From a checkpoint of a small transformer trained on Wikipedia: 13 layers, vocabulary 2048.
Each number is 128 + 32 x the weight over the matrix's rms, rounded and kept within 0 to 255. Layers, rows and columns count from 0. Numbers have three digits each.

# layer 3 MLP down (transposed), 768x192, rms 0.0974, rows 740-764, columns 0-191
069155108187103124112135075122175163104128144088128108117121114153067116102099138120092165113129109096151122108124108154093134145088143070147132140070128134113186151135173122060160142072099092123137121138118141175185130171125109117154192129115096118129128105105145164162162117153104089180144158152119089156146142155127128111152133147129116139088116152131114077110131105116136105167102190136086064127132091113117088118108095096172145168140102103096146155130122133093101132090107103121133115167125081127126140140118006153142117101129112161148153127090092117136132146199039141065
144049103226131100133163189160062119097105129122117155139108150082140150111108152106060133121129078133123156178129051129107133137111127158119111112156113133078151106079087131138164115137124113193138158130087157076072130135100137137171109157127112117141132102173133153144139108135148160063153131142134129118145096072160162164112117150121140148155136123098119154154145157144137157129193075148149109150106105108092122144125186123105153100137135099125119084127153103128145124138113146136126111161137153139108142116098255130184137101105137168114142093135116171095080102073153160103
196119162114153152131086158118129138124154130028163092125086112110142130158202129150154141158121154113112155157081107139074107092092164197105112165133071122033168068048082089101122137118112140126147139139181107152177202121118177121068150129189164114102210144107139128158109114185095106095090130091098110077098178154084246141174082100124174161126117142122123186151140142180154155123166141110155078131110112177133148130139107138129087127073146147143090163162122077157190130075141113125186199087091076065067099130158000133145083100136118152130130167076118108144065113118165160062
117109105129130135113141105115112128138137083093147137140155112126102128147144133151115143152105151111109125160139128139132094153108110122116164126150152125075102099113086079154123151148119110128122132151131151133110132129101111127143140169109159125114117140103108131158134131120154171110105149131120134139140104109120128140086119123139165142131139141123128125141113162143145133118159156140146109126164107135141151171109150167120124124131093105144120119088123118143125103136131092109147085143125133122151124111137058131134103127100098102121145114140114130102124112119145135129
155100074177131131108128161127109103133123133184131138131126135154136082130073117169146156114106111125150141151119085127175145129149139102122121123160107110154094126170103115132180125147126116161138150139094130080101121088099114117110142160096139163177107161105123117140122108116128170137139129113135097119136124115149151110117143146148159139111104120114136148119129128160099135135126081131138093150115092161136134121118173088122128094131142136132136120124146107117126107142088137124126138147138116142156116123101255123108176121074165096141111134113104128159128094149092084121
168132122114106142113145107139137114109092108138160075110155136138090121141146098171110126132113107160123068139145078114124106118131096132129167140132132130101115121130116135145118156127120113132115113142119136214171126168132080144127161102117102123153155146138099124116134098097174116104123104162132119105126153103160150128132078143118096102107081126145182156125134164115140127143148136107111110077113161140121129146130107141143128141117161177133179159110167133095121112120134174124127165104159099126132146153092064139140117078148127101130118131154144123145147133079133123128
113140126090128142139141169119126111134148100131105150156134169112134107145071115118128151099119135144167129118099115114143109112093147138114102134162124134098155090154166161137201169118108116135141137117152129132119141136126100119107126146141123117157118154174165088141149058150118124152154115146103135141130142153081100114151141112121170105179150151119114108101091161120170117117122145121123142134117135133105099160129102154128135110129120126133149091105102187089169139131137156092135141078106118101149102100099000111148141138089122115110119187141079096149100121114108122074
146119115147151133136203183097107151190168183140092135124120172137106089119153151154119132123087121110149170172083122155162199112146077145112129116149173130113135184081126115124185109105132088079135065095170144168124137056120102110085124120108094099146101125150134149173110162143122174115168120145112141088184144153119024191088102097183178125099105143119051105174148086133163138143141073128174102129179096127109168122157170120167137138085111099167180009111177088167175117149169074131110077141160117161148130114054150112139090180174178125135135156164081162112140151087148116148
145140112141187117137105128175155138125141156094115147129126138124132116076204142134116129124130112143123165105144116128176110158108115169119139139104144149119122115122113124140131111130118068113129116111087145070097118072135165201143103120106102170145071100155112158138104118116123151126106116133130119073115101106175069082132148112141120126097109092096097173142126109126128112151114105154121143097121160120127128149082095135157095105126178093125138142087117127145153100159098147189140133116106108112138097114135255122114128159096132126175141142119137109148125117132117130113
151142105096113117204195143134078119103117080178090085144105140181090163132078134119140114153108113097087078111140106143074161139133135133120100101107122177212193117119093172126075140122090143114103160116128123188185111130103155115123118135103153107151168176168124150139134146164134132113121102107147117141148189113153074126098147165133116134127105145105123117092116155083094128143118109084122135115109129114097076177135152165105127114149103161149184147119135120094085100151130095152119150114149111094198126127162165181131181120117109107084100090110132138143186144102150156149
128146127099097107137136135146095096117193103154137115086118159111089100105136135130102133141100135165126138082065186186182097126144122022158087133115153171113202161086110073097086128160041136116127164141113117059166152112133130152107150126141117135114073140090083106147136104160092083071147095068131092137041134117163000114169055162088140109139076003096108117175111099106092166094104141106160074123091155094127159107086126150117061117094095122156126090106208168114115147051101159088155117180143118084122109127113255126108123148162130163135112136183135118101127103184147143145
188131098126113163148141122133161181103128117126133130184122164126140097183094162104106135140108117128143117173127107150143154126119121080161101177154111112104153097163208115168159052124077130115099098186077181231123101159152097061149162091065113163169158087137198128102118096136136150080150179141160114131060166124125146115143146121153042119111109091121138100143151162150106187157129158089172095120073161108134124077116138102150156106067153121155093173089116119134128159188119149082088129126067120150133110139104009126139128126115066139143191110127098130184144136131109098068
115126146159125125149153168108099133093118140141139145116173111149125170149129131144110155146141128093107151112109180170137093168120169114106180104154160110144142108139122079172105060192114058143135122132099134147166154128121077073160104114144163103124150113121132137148101120099107128147115151072141111086141111128147161072137120151138161127128099144125081087108159109156126097122153124111150104140154066146080176154106113128046117146159137126121127156148105112086111119112129120106115111094100103142143134080173079166145131093143132161148153074139102146128179126116213139113
120118165153095142143160135129124124163119086129141135147119127146112130136169146134165145135131152117110098122180149118157146138131133109085135073140103135148140164128120154155134158113073145170166093151109158126126093151118149177122143129100108114121120129125148162109178152062124155127122118158142098158124088093122102114145136120132107097131126109162105078135122113119161148123128083105129140151091140144165108120143129118145130154146142134117099105144159125108090139115132167129127084126162117099154127093094032116122105133146150092098151088162134114105088116106138144095
142177139075161050146127190112147142130094090096075089185080113128161157107125148108132139107187135124143100116080137117127119105140179159149157114114168234133180134178171125092144149090130116130137119125125138198122127165110107167132175112101154086071073162143201118106112102185135105127138157116100142160113145098109072142171109124151098168133090128125101157122091052150088119113128094116118134164117139148154110120106108098108148148085109076108126249100155184138118106084201119132144176118082146187110138117110080160120129118160097147189155173118107175092129151169135170130
105166172111156092131146122109151150104143151157086175111153112103167096134087116120143162165117121111088184163131146153134117152139138147162148129108115142116128112095128134124135165152174114128113104119164145176142119100118156083185126084171147098098152120189159108120098120145130099177141109143130162130111112176082087107114165114116113159138143139157141156126137104112109123172173178107178151106104114145099161126119124117095141140147110099093104157129102134056145176140162116149118085105100106129100137117161255103119140113113132121110131121122150118107142137085133115125
162103119119111189155114158183105079092184124123135109106118127092134066094127128162138119162130114164077114105180159135130120139095144116138129163134137130091119133145112096124152107142131127169134136101126102016105177184054179151122121102150115144133151082116144123147124117141185123164095122132122187129085135101192075154160148135108174173073110075149156090105112106125152157112086138090058114166078118148155110145152126131117113171143071088098143201146141150122135154106132164122100093150130114089110175166127234156061145140107146102145128147147142104127099115105131160125
109100137169178137158135183116106109149159116160093154097170124164125093096051127111111067183158092154176078122138097166146141138113115156077199099154123159091142102159105106121147129122170099111166115069133144130136156136097110117114102124074177079154163109151074156127185114152122157163108189117167112170138134128116147103143147142162153177065175130169180140088165091142160187148168100087137109118106121203098128097088126166071095134119158123102133091122138086105075131149114115128089103112088147149173141108160255142107209094116134171115156082165106114115089166141143120051
158136058161144148061185130159144090172092123144151170099102069072083101136157189152063136119139084095135136135095170103108134157099145081153107160169143051059121157150102087105167134126112152117123129126105095073069101086095122077161077087148067132142128132084088122103142162090130065176180076115144129171096098139148092103087131115153143140135226155154106144150107142166126112109053133111154148094213103099181171093076165102141146082118108140162175034125116128134154162082150165172124090151171163184152150131124057129125184186098118099045098076106129081201174152148083051091
164170134137112100166147090097159157163125151105117134121157121121117204150142127170153094132085138081138162071088096137112169078076120094108091171122160138149152107116181137125155123133153145147079124164148128189183177143124158124060135149121150133156165131110088139097161116135126155115107078129145117141087117125140160120101079065102121059128127122101107089100136157134185170167165129125166136122169131107099133125125117122138149109124188106190124225147147154164159143152076104158112167108112091114117069074094000145124107126180158123072149158099088113127154140145175107092
100161215123106094123100048118116130102148140116115154153141125157122072144115135127127170142105095088112038138155123108108148117161143102123118153144136103133111119133089131115098198093130113159131162125149077027114139128108109121191138087110130121143118111125090152096161144091144144169130135146100165152150092141152085155115122108159118125131148083140169103152138128181095131151137121148142120067134126139138139142113143121101143122144120110121106138142132155180125108159126097181097124160166091121121090128153215137115153113132135112154134122157112139115118138155156114160
132105077203165176136106168166148094104137133158080103169133137079143096084117112120131146096118083110124156152116122125112138144103104132122123114111117110133121174162120099149134163139115088149097172072168075136116118124165119139124103138101137131129222120170105115148095118079079154134126113121108118133134109166121134112147126134138177110149145118154121127088159122147126133132151068101152143086103099209133123141097140152100092120086104174137117136119114117128129128148098145158086092161131111133146117144103025094157143086132142139144082136088142117132119124131168107098
102122122117146177157125139120115108089066135148145113120155152175101176202144130174062119104128153168089161116119107121102101105133123133163062136154133077119177132102129112118091106152108119106118122155074092049164096168119140143152123157111056122174091131091099139143118126043150194090118115135181140146111122092129176090080114101161145130126127078113176092129133129114149172151176125119187065134111148123098164099119162114121127181096178124179138119171124114108204093191140156071108115126117097166125116144130176149110057123176161154101130139183120086133150098093136052077
127084168138210132062203175137166160118195115206103139164152135150159116147098160187184190108164150118078153141087186122134106176157145135072173085124146176170105113137077132120145156180127127203083076092031147067077106139130105169093141092166128112079095208130207146140126056080122143095098180142164133101119102150136107128151121139089131156162087188129066160140106089134127085137196067083095129154182164119156102145125115163073147149112102201094067150145087166141126058078139158092183156175176183145118146117129106080131132113091116162145111169136159101096102175175162237102
122092120104143116156172114082107151133095169126135158082120170133137145136126134103162188147101142146080133122126105121132125106135097158121149174140163123093152131192137141105179126035125116069117139090100155168197150170125159046031095064146061118074131108108138116167158073030131096183138079106145158098152150138115204076102150110169202108110172149173093131090069160136094141137131126098148136132155082112144123098158160116140187140131144155181177147130132130142138178153065131130086114084154112147129153084140000101148108191112135159130114096128113117114117137062080127169
# layer 3 MLP gate, 768x192, rms 0.1, rows 741-764, columns 0-191
075159114070138167112133105108154150064169060148142104147128106149155069166126138156140151119140157170140115117133204141146144148104127105131159125155094177154110156101153167151117123136095134154066123167099130130156135079154130129137164109143102162135149115156141104159085182163159096160158164126135209108171156164104173120133121171115119138117078148082111157068157140193113147099070127103133106149045080154143122107174126131093145106136130147120166103188135148162124096157143061100136154108142123158127147164102122182144129118166090120136149068126205068101084112164137181111
127112132168126109096075084170130132117154113134139108107109129116108115170159140086120199097129132140110115105106120142083161086131093172066162168105108021139087095011119094164099163085132119156176150085182199098104119112133128124152137169093079093124098116106112133141166109112075120087178180127122171131182150079149222134131143091135147157099107088136178109080131198182104197109111142171188040198080163122129175127168160175117139103141161107111159140161112162186167116105000096111176123217137176118078120061165104220110107114086136151137152132070145116109075097111154103125
099133126135147142125127124134135121153136122114099094151138145140076125145132140110119098158123145145121150102136112128123146142133113126092118144107132122135154144146143046130084141121105116107140155125101132131098120136161152145110133130165158160130110135179119130140125092128118116112132133134139096132142123133115129150124134129146089156107111162122106133086130107152123125144147139122114166141151128121143113096117142163089111125136124146131103128140145137132115120079165146118129171141129088108126110110157120098147139135131113117106116107158140131096116111109090157097
147131140168081121137112126081155091135131135151103152151119119165103145165149158104195185123127137122191172107114136129140178142155083096170200128147111113163182079118171165127108104150134155166170128119194167118146105130167131130099140143161134118120190151118085106060136121126160121148079117127170121117180153124156160129155159165089150124117141165125133134190137211110133118146127147163104147131105168169102114106148086097114138112103143134133105162191164142151152094140111141114130132123133164075107112084155118187099121097119117097149154119144168133109116114160111182103
124159161156154152130132123140127116107168145068131130171087099112163128082126107122103169107094110157149092125170111126126106126114100086136086092109145124112116103089122122125123104132104138127121113151165115110143113127092161138124121077177135128106109116158150113123127156172159122128130150116106160104107148114139141151113121147117119147152157131159099127165130113154101115128125092121124153137101104152111144154125172142115114150110141120162141126171138123104143099162133169149092152140153151164132085119119116152110135058128150126132111090152150157135092177115129150148
132110120093122141095137126150173127201113167101104104147150156086140149081125114133152139110117101136109117118142092133151148141149159106074057091146123115130123146148153174149127137126124142116142140102166125122148128132090108105145148129074140107084118141110166100146114090128132121157124139129132093158118067167098092114120088098161110074079084157127113144162110114085139152134091108126107148122103118078136098146173111104172142142140099124136112120080149057146153155130104165175124167138117137127106094097136153095187144164133116121087057191107120116165135149154067126152
100141075187151097122119127153158114040132112153122093140133138145114113140073082164111107121099198123138113059106135095108113122118138088173103120103074111161134186104156158150073154132190131193178113135084132122153148165187115130107119179155145142121131119102154080170139107114167068144101157222114133157135044073234204088100159165095106131062156108131150158075116171087101123106119134138082118112126191157139108073191112123115092146180154066093078192121070193102138140159093149100166135056107096096209168076136119111199089099092094120117134108069199092131146110107125146112
128129116164094167127054089139155123080087108098170068149137166062107167142156096152077202120109210150105124082128133134171151124092117169164190132061122112175142156126154192133075143113146101105154115165202152082168086099149128165162157111126138126157097121137129124158134143135171150164112084130137090113109162098119156085164093136121159116138151144141109145140150115131103096135117155058109108057106132097103135119170114129151105083105165162087124133148121159105141107104095138097176090116117088085135144116140117164079119122145120136150098146117152121149104091119122128090
162135178120110143096162100107121134142160071140089100155093143155106090068179151142169140071127161167173132113119069085127115147114132077141129119130108181125154087178102079157161189122125170116164106121067134116126141132129120155132144085141136151172172141101132120128114133089100150180131087090151124121086133142155097115143113066119150196131146195127089092087148123119129131159116110128141157137120117103139130093149179147155101140151163131102146112173098120161077103229123157147126077110109135072152122163112120102131146112133135136105125138135080119136154115147104151100
137088110113119140125123126105095130167164131119102065141088170106099085139100136161131128125099162156134180117047126135142061147126215000193070116071131180074205170116168100115087124115126186099114135132171135127211160155133076154150185189113066127111082206121114112197059085147137078058167114108125103142069166148197071046117107163108118060121118025156079134180103201126157116109072138168161111142087169127101092045184098092175071123108110025132082146146158107109094134139111172149168099137123178124151084130147145069108155180119165054149107159141150142076177071165132118153
119153123132127114078085107123075095148151170124099129096098137157056118161146197118094110086144115139120092168075147138099122190128122124138127116093150112178139147167180148109108165161160111111171114017114139134168185187125142134119091107180173157094128118080096110147118141102098105111133125106141184096196067165117158135150149114092173136164035107166084110075144077142133173191122125138115151158121117168133089141161113124086126053155131085117127144174140119163147113076123121219137115115175137073129154128177143192171124176158154159103060123081148072157105178122154161176
147131098096181099152093151102164144179093156121125130137161147111160161117120127110110144159151070144094172082104140119061144118151136143087086122117123116120079091138105125184151121135136159133120090125146090114093131104094093096124141108029124092094124168084088094090126118109083080123147150107130095120106109123127135142098087082139111122101087159108083106130111102124153116113177146154131155104118140196134132180157102106123129134148138125113100117102057074112140134103091122139161116142127080097108146063130130090148144162104119207100076137135152148144155155106126067107
116143135173134127096155130097117147135134075130146117129142123132122163124139163173116092097152152150171114118112168111099089122137132156122101126095119128163198097156146148109115114123103093133093142147082126105144152107128111160143179101119099118138139126106127109109105106145145136160085099096100118151052149168135133100156102128146126185115126117112142156096185134140117114151119098109133063093121119128142121133106138129143142133145142135153139134141142141119120130150154143121117122131139101125148161097147123114132111128128109112083151128126094119162138170143128088094
141109116060130105137082149143100140124103131129131102136093107111141126131135199109157178184141158118141117112131162144127123091163127142074165123159094130165114101113158205109160087181150123137180126157110144114115105148157039085086124163070156103097181211147124137162117104131148164117088172081144152136094074134061141148134164183169110124150083124119089128047108138091182089100117099114068123122116125123179109127144072170177188129124135127155104138130137099170129105109036094133114120083146083111133129060171151159120114133084105135144126135103181087104102119191114112158
096114121131133164165112179130117144122106133133164170159081105123129158108089084137127150148094136080124160102128109144134083091153124113143146159190137103134110111093110144111137138144117179073166131189184146122147069128142167072173128140127141123135116150128206132119108111155118111173170112146118112117133118134116117129071086119131087136122212146070115135144133144099150141143125093157117164131151110114118158155144114096165136156080081093135091108063090122084138116129149152151128119139099106180085124096114139108090163132133096100112102127124127119151133091111130109114
119135130161155098134141115183111089100186118101091078171084131164119107130094064106163083173144158146143089127073116164155114146072127101121153147116163138145120140142152114105122106140173156161169149095150104133116148104146114115148067105077095165084143082094166094134131104128171161149099145148167107152140097103096159150128139185144040157098150124086118153114096162119136197095099195130062142119181145118134105115176127105137127135142151136104146119127141123124141086143131149117084137134182112139171114139090139170104174154130137207162160126110219121133143103123138153137
201092092180117122131137123111116117138118086095094103148117104134132094077180114131146093046102136149177186165143067145189155132090131128084098121151123201153136118123151087109170186176081065135082113145072109123164074160130119104086147039112109193160139114123157133123137151115126111112197045143148173189083051166105149157132134096050132091137134100132051081126040117120115110110118112180093088150120107092134163162160141159098149135143085114145190126147120124127110092170150151148127061071104173123132114139136111100118116109091117126116117168070091142124145170161136123066
089165118075129116184046169120057190070088094119083137130112098134124172125207087097147140131098099125087178134139104141107145143222108112105094100116184108154099152088061187146154189137096193152137095196165166165041162165132090152142113183167129084132121123147123094106160130151142095086147126095161098198168137098100093188114091149050079095151067072208150163114090115162175133097134121135074132171137109164167142154133095171166118183181175145153161138068099157107178155097137109104138138085100080174072125139120184129131121151166138108173124170113181190115112143099170179131
101129110199144105068132154177120097151122076140176119227072144111147098165158099090072085175100179201166136183125107092140184105160117083167174175119102120150084121153139134161150210156082116153171140112042126133099152188155119115152127145154086102146098140117143117145082092083176101071155153165175152140135115108078142165071103164149083116112133143077152137055137078196160139111194144133128112146127124126123096138165166129218112098123102133122155050138175108067125146081163183107127118111164077149122092104127164134207190111042114151141184097154188142126144083093089152158
156120092112050110100132098131086122150141147124131130090147124170072099141132141157142108097201132121128135156090129118121120122110110152193097125130152171068150185116106149184116142111089151153111132095135160135103121123130095087148150074147107119094087126117120129099068130150138134097160136083143140106153129134126164136121136110200163106070132050121135159121166123096119139143149140119094129162098166120124173144113098110182165134140163124100117123162164149136127120151099125100167103076138141143066175129089113138103154151125175134158105155121149104125160104143125100140
111163130095133144149185131118149121155088151144125156136144118121189137113110165103220134079133141075119105126126109130113097134102115130170130127083128135122123106186119106108127126083138093143126091128101171127071163149136196121142148113146120142136096162155106112123122099121135117095151164136086136113166112149125131151130105131134126106161088086169134177154077148156156166128099128149131144134155162166087125115091126121131142170131133124176129108142102143125135107101160087144150127098139141183152183134101102173072143111133148124126138164138100120130102117125156094159
165127117148164052135091139100099180157104121128149105168112216124160103130146151110166133109058113106167115117065130154096149091129123102075114118138128133157174085135076078107087072150189097147170125130102117136122175113113083085082124151101146111117121116081158154159114086150083141170106093124088153132129109112117095131151127145151151072150078160135063187155154109147155086119112127132067086154165206150184116094130152107075137095090148149154080096077116123097170166054117116155169114112102118087167176103139134127113130136140076168160192193080121124160152206131114139137
095206104121060104093084136142128144090113116080110048162117092099109149158141174132147058146214099140141169185068170096082135119179134116116130186168136152167116167113121079088144194122090052162187125209137101101080139169147113112130139056121097112152089135168106127154073098137176147143092133084157142161119076113145169074181121108128132183137140132077056103125116094155125112078081163030056067042091049181131109149117098124154175118091067092161155034165116100070096152124055124117152114096092123152136079079175126088129122140145072130106053099146153050138177118166136129119
137138144066117130116112074151119131193171125139169114187151079103175094100122132128129117087119084117182080094096125143119129121150166099098095148177130100165119126145084219147078108196131113163185085143097116110093129120161112136157170171080192171167067158140156091092130182172149157137062133186127139141059013083163127108190078116135056080077075121117164075082184127125163169122135114095097149113103091124133102098160110166108104104144124127111127117112069082101102138041070159129145131138064198099102036149114145061172129075098156020103159144130180149086128110145165130089
# layer 3 MLP up, 768x192, rms 0.0974, rows 741-764, columns 0-191
138052166185127132115103168147099175120142130177161120165145105152212033137103123158121126100140099128163125155120105130114112126134156115079155124204117155064101122089160137162112107149141138118125132147103119160080026113067129117106128156159136104113109127149189152158111139135121140086146118127107113165097147088117166156149134156169141132179103102100120113125062152092142145128126097124092080156116113136118136117093161125127129103136116072134145126099139098059174158160071152099131076100152144114143108132127129113146155122081097181141107146106131133064090085146187092072
124142030132094178108130075076125106092099063075148120069114149091174135175125109140174139130130123172147124154118165131155125106178104131084149106119132067183147159094118111139103146087086069094143179088161114114130131128077130088114157133112095150116108066123190094084089160167147095202068088100160136191091153087105108120175135164150152121065145085202150031148110076229146088095074030067166112073090107119112120141174103058104145087111105160118114095157163118098109115172123085067160138228099148147110168149099124110129057107114054156088185209078210150097112103173082140111
136134159109145119099099136134125114142141163145122107148102168140111130170095198109131157122129135153121133131134136117112191154139127136135081144146127127138123099143133142138121134130150129117114102108149122122142139141136141102132133109108140096108153145079099126096149106142128117072101087107129107140141080101136140131134142119149141148160118124106137160153133114113120107117135111150153102131114185106120112122168092171141112128131130121142109121137099141126125136111126132149115123135109126140142110087148120150136109133097158132085108138109109189129153143138116109122
101197144166161121130109149107152115188085196146143130162144162134150167136123175156087067111185144114112134087115156124140155112123128081093096115129148113111128154169142128099122094094165198106105129134195106138110109133094120103124140181153129094072121171141090124124119099103107096058108152116120112113123143125095150132177149095132107141104109145094114134114119172128106161170110196099124147156127178169110133119066124172135143110137116095105109151099152163076135165124122150148127107133131113166097100156134143156137174130093135113131089120142123131154104139120074170100
121117114133114086118132103124095141141168118184119118170113146135118158100133160192126131082111154113133172142106128136138103159064112119176115128139137174088154116100083125152126127134169138163143093141142150107142143134138096143176149124118110113143110170127141138106102136099093148124108098091180127124152158169147128100125169129151110091140122090126155119133147136157131126146119133112164116155109065103121168150158079136130162119129115122082130107167120130124109115145113092093151143117121185129116147154126102145089139151121118125139129154117135071143110105117163131132
095116125178103188137163137070112150071126138187136101126118149198090154187115134133087144133156103089164163099142133112159162116108122131098199130181116148084120085103117131146128121167138109148143109161129099093156140133129129123097147175100108083133117122137114125097097088082127087048103135139137130085108186086124126158105176173104138119152092133100154182075133181146115142115162132084101126109130111160128063079109151134149104107158110147105134135158111161073166105094108148119142101112138124166161152131089133087085144122100151105127153095111116122103115174133187173116
099102128097117148062147112093080120104152122170189139098190191112078162158196142184138143074098173147163206124152168125159115108196137119112165096138163095110142165136140072073134185164084125122141064138131132204097091119100144113110203065191160128145103114145146136112100095129180117094151190109168166124173144174090095131125096091136092204131097174115136135161129105115118155171120125101170074069140112099091119092091155202131106117117143073097182128124119145159148157077109159101155078146173112148209106092105120152185126117182157155181133056197102171108185168054142181126
106169136174126101137118113108144191139103159137170153132089156107087197111139115153141139138126145137118159071211119125153122099111138141110178152158103075129103111227162180122150124107118121101122167122086122121166116091159149076145125121125144162152048105111129162093163098117125158122136106181138141088097140097154112137155141144183116119098206160055148126076125099117100141133106167122129116132112159148104062122099129161126124104185160106092113148054101156129113132102095123077122117134145062092156111130145122123110165155111123152158144094151134153148159148116133164069
091150127174164124061135147139094165156156174104123110147128128132134114093166150150133117122164131133156140129129174103141095112092126061100139114160114141080116123131127151169170212121115147125106112180133121123052178106110076091137109150157100129148152116095148158145116129108107100147167166122164158115112135104131122143151135093143123075132047141088100064158159141131094133122082148081151095117136096100171185126140144143174140104147108175128093143179132105129118121171096140133100112123108073111146101138097144096166123069118112083061135188157113062102129117159170113115
141072138127113115122130087102079115211137132105042024201082026076124105080031135174104156179073143142109109064168117127169098145080157108156144106068105159106090086097165188179103141090158128075102145158047124057182143136141113127119066139057086087049091210171146106151111139146121088090130094129160106173116153092189133094117127181112150054177089085125159134128064137096153100109079129166128112131068101185151076125144136072181149104119125097144091143128216158104124140119119153152114083137115116103062110141114131109090130204051128126147137100176181060070068115181159079202
138123113110140109186079137061118151068118150088090191117142098137092168112190067125130181152097106154168128149136128163150138144143106134158140082100187098161102112130098110108084119095169099132126120131147191171145120134101128087090103151130105156170150027119127131139171141149086156112163112129159106188127124158156100166098100066134106168141146119150079077085097136121185166143150116158179178209163131107126163107135166091069072120099158158156122097100087147136167177131178154124113115160105148109069183128091153142136149082050081121182140167122142122195135181082183186090
136139099097183094164091093099171116173126128106107113121157150083156187144144112101141127185139081175121199084133147166091158124146152116094089094099110132136114127126142151118107152098117134126148083116143077154138137117123102118140135138025119121090128182114103130112111127096118111134141137062164075135064120126108148119128093095147113114120120141111105104130131082177101135121121131117105130119127117170126137144158106142126094102118104121103143137106062113072147152066081135140193126126154110090122124074122124079164162141104138137117108152132149175121163135104116119059
141107125128100152121132074161189123149136113108127085185142107161152129142145094154129125130145191119088089109154121116174113157133106097151127114105087136101124109125121117139161135117127103121129166093104155137167143125172133114109126130113118118112128118129142138080141129098148116120108120134133096150086129098120116145124162124100094114151142142149110109183116097073136071174157139126143128170119172169118108125117108158097115141137155143161064122133139082122135099120185131122127115111156157114090110082104121088119140133081133137126157149133133136163143109099121108107
143093094109158094170150181135143119143167087104080169085125103124100125159083153102202154114171151154110095114134121097153127123174128172089071074183156235131170122151080164149112134151110065098158106175107182074107023149135102127176138149091133094139102138134163148107132148127177161101093091126138186151162106137153111090127072123086203148186149078162080150163117148124122138150177102134158086117105120092121157123126074159106126130101128104086176090099144112112106118097113158098164137107062173160110154087147124164100143087141170144165077153185171109165154105149118189148
106080076153158149176138132124127094117108097080118168208078144125113119168071119121096144117113134168148161102099147112146160176144130152157117119154128160118186116132147185124078155137133095111111118119129143112100098140115092066120095131104117070117115072102162137108103168100165079128145114067149134138136112173103111124113107128110141160057133132167111114133115121109168124161148154200092153103188101106115145145095142165118129124087137112121139105116120092108123151205196123150105112098093131171098144053102125084087169121107113110097146123152124130155132177101097087097
091164146100152141136129120153157088124147158142137069129112112132156149139128175091157144066167120173140119170126127128122112153191161112154108120154134170198144089144122168093099141075140089097119116070118130086077191151153076102088073097121153153136158098186143118109106119145197138092081142100137044159057131174087117119131143139132142118165123140106055115145126082114158110152081103154019142093157153154102098170119134102100157183127065112126157125168138131104151167176160159115123121118153115164143103124158120112148096117138109124141082138116158125055107116121117124077
123146166142104122118114147091129153057125140120119108099134055169097154078170150088179116094103176073156173113159117134166093059121109091146149124102149173184090100111133089107196113129088154113118137140115139134131074114165210070189144103168121164123098165103143084139129124154125162141223135150037130128109116092148117151128147170127108084115103051105082147105064123189103138144090124120163113138117142065103149145208145091159133156149160149142133187148098146149169078108055099145087130096089035120126137098081113138111084134105094132109121188122081099126158120140178115129
159165157130118107029117168146144183127068159092040119191122125122107090127134112101135114182133156152172127134118174103109128115110132032211194121102117089071119225148143146100130110159170164163163073107150153147159173134116112142111154146183150123102082120112118111121124128135007173113162126084147190089130165109142126145160199198150126110156115135054147227141102143062031104124164171148082067131189113140097134059102203131154233074170102129150161142121165090132111088168197115138082142136177075143109102097101136138124105218133086193072148090148149121073119132116186137147
164089148038089125136157173105168130168175117209083131116132224219113166113149146135129205139083087086138122115168130114177169134173102077118069093137152170163195102205158108142087059128202144142118126110115121144150113141103150184082202229087120099108154166052116116114131170105127113136117114132160084183131089160110116071101149182110166131147080124168083126117135142102149130143154107189162087113115179150184102050159091152153145172166214097121161126116194194127082212096144172149134113121138156076158170128120141172107131141107154158093131147108132182160146206120111102158
127143206101146160128115170132158131136079138148106115128072088076079124127148163142118160140150082117092138122122121145161145114121126185124125117162146095187125102103134112130103117116111119072093097134141119123124142101159154120123146118086154156111121129156081131153184123106118132091161157128112142115108153194106142160117080142120131142206066165121093162134155142116131167151138123122123102136121151111121126138100116156071114129133097170153140165143194121150183143106078085144128133130127100141069146127160128187126117165128145155140061104112094103112105163111135133167
169103154177109190142134086159115132108127122101150132093115102207092106132168104111161093118141176106137134134155148112145124142079115116142129104128173111078111152131136125099110147090112145146141122153117179124154108120156146125151107139171137177161130109127131117076188144143121117103145097136141123113142111104115102101111105132099140118114164112171151114192114111098133063085173143143134102114115167107183091093091081136136115115105163091144104134196078111131124097174136091134183135115085150122119159107089137156101137117133153113174111076140120179173162138158093100159
111118157161137112109113092101099123160145149086093092129140059074140066133109129153125115141135129168146119135138073132143129110160125114110125095114111102089174149117178125125158155114091068140120112112052150166120140137115135088095126071139165212081148077079130114153116112130111092202123160118130109134086091141113139228139178078119088100109162198123160167153119088091132140132099151120088101154162133202141067164091150099116119120143051111169118136163126114147108137108135125183094130146177109118136082069157127083171165211100071171093116106083141116154166174168096125102
128176116121171100132126144152194149177067151162063145142159092099127077174064154136185183180117072184108113159148130098159117110112090132124161143131109069170136192137089202135223145185157154136079116164122107093110080132145095138093140092163087179046113130143155135125159076150142082128126140189142123122117032115144094079093155148104093124096132156060093059137108110109100118138185103133088113113183144165172077175089155166088162109140105193117151157158138080145066091151141196137112137110140137081165047043139124142133137075066138209164111145114231032093102049128106199101
139078142176146134099203174078179107118102122170117161088109180187110151150159080119106173146132173088136148151131081146156086142166121144159163124097115154079150080157120092092164176090127134133120156090112115195143125163056154150048149071161068127118133083107159154181081063069133104089161157081148173060165163142109132114054130126099149125112197100096022182092096177150114139151165152181148132118113146060108140103111160104173122179127128136136100148145164180141121113228137196155089145102219099113173151120128106160104164198136141210105089090110057099121133135042100125163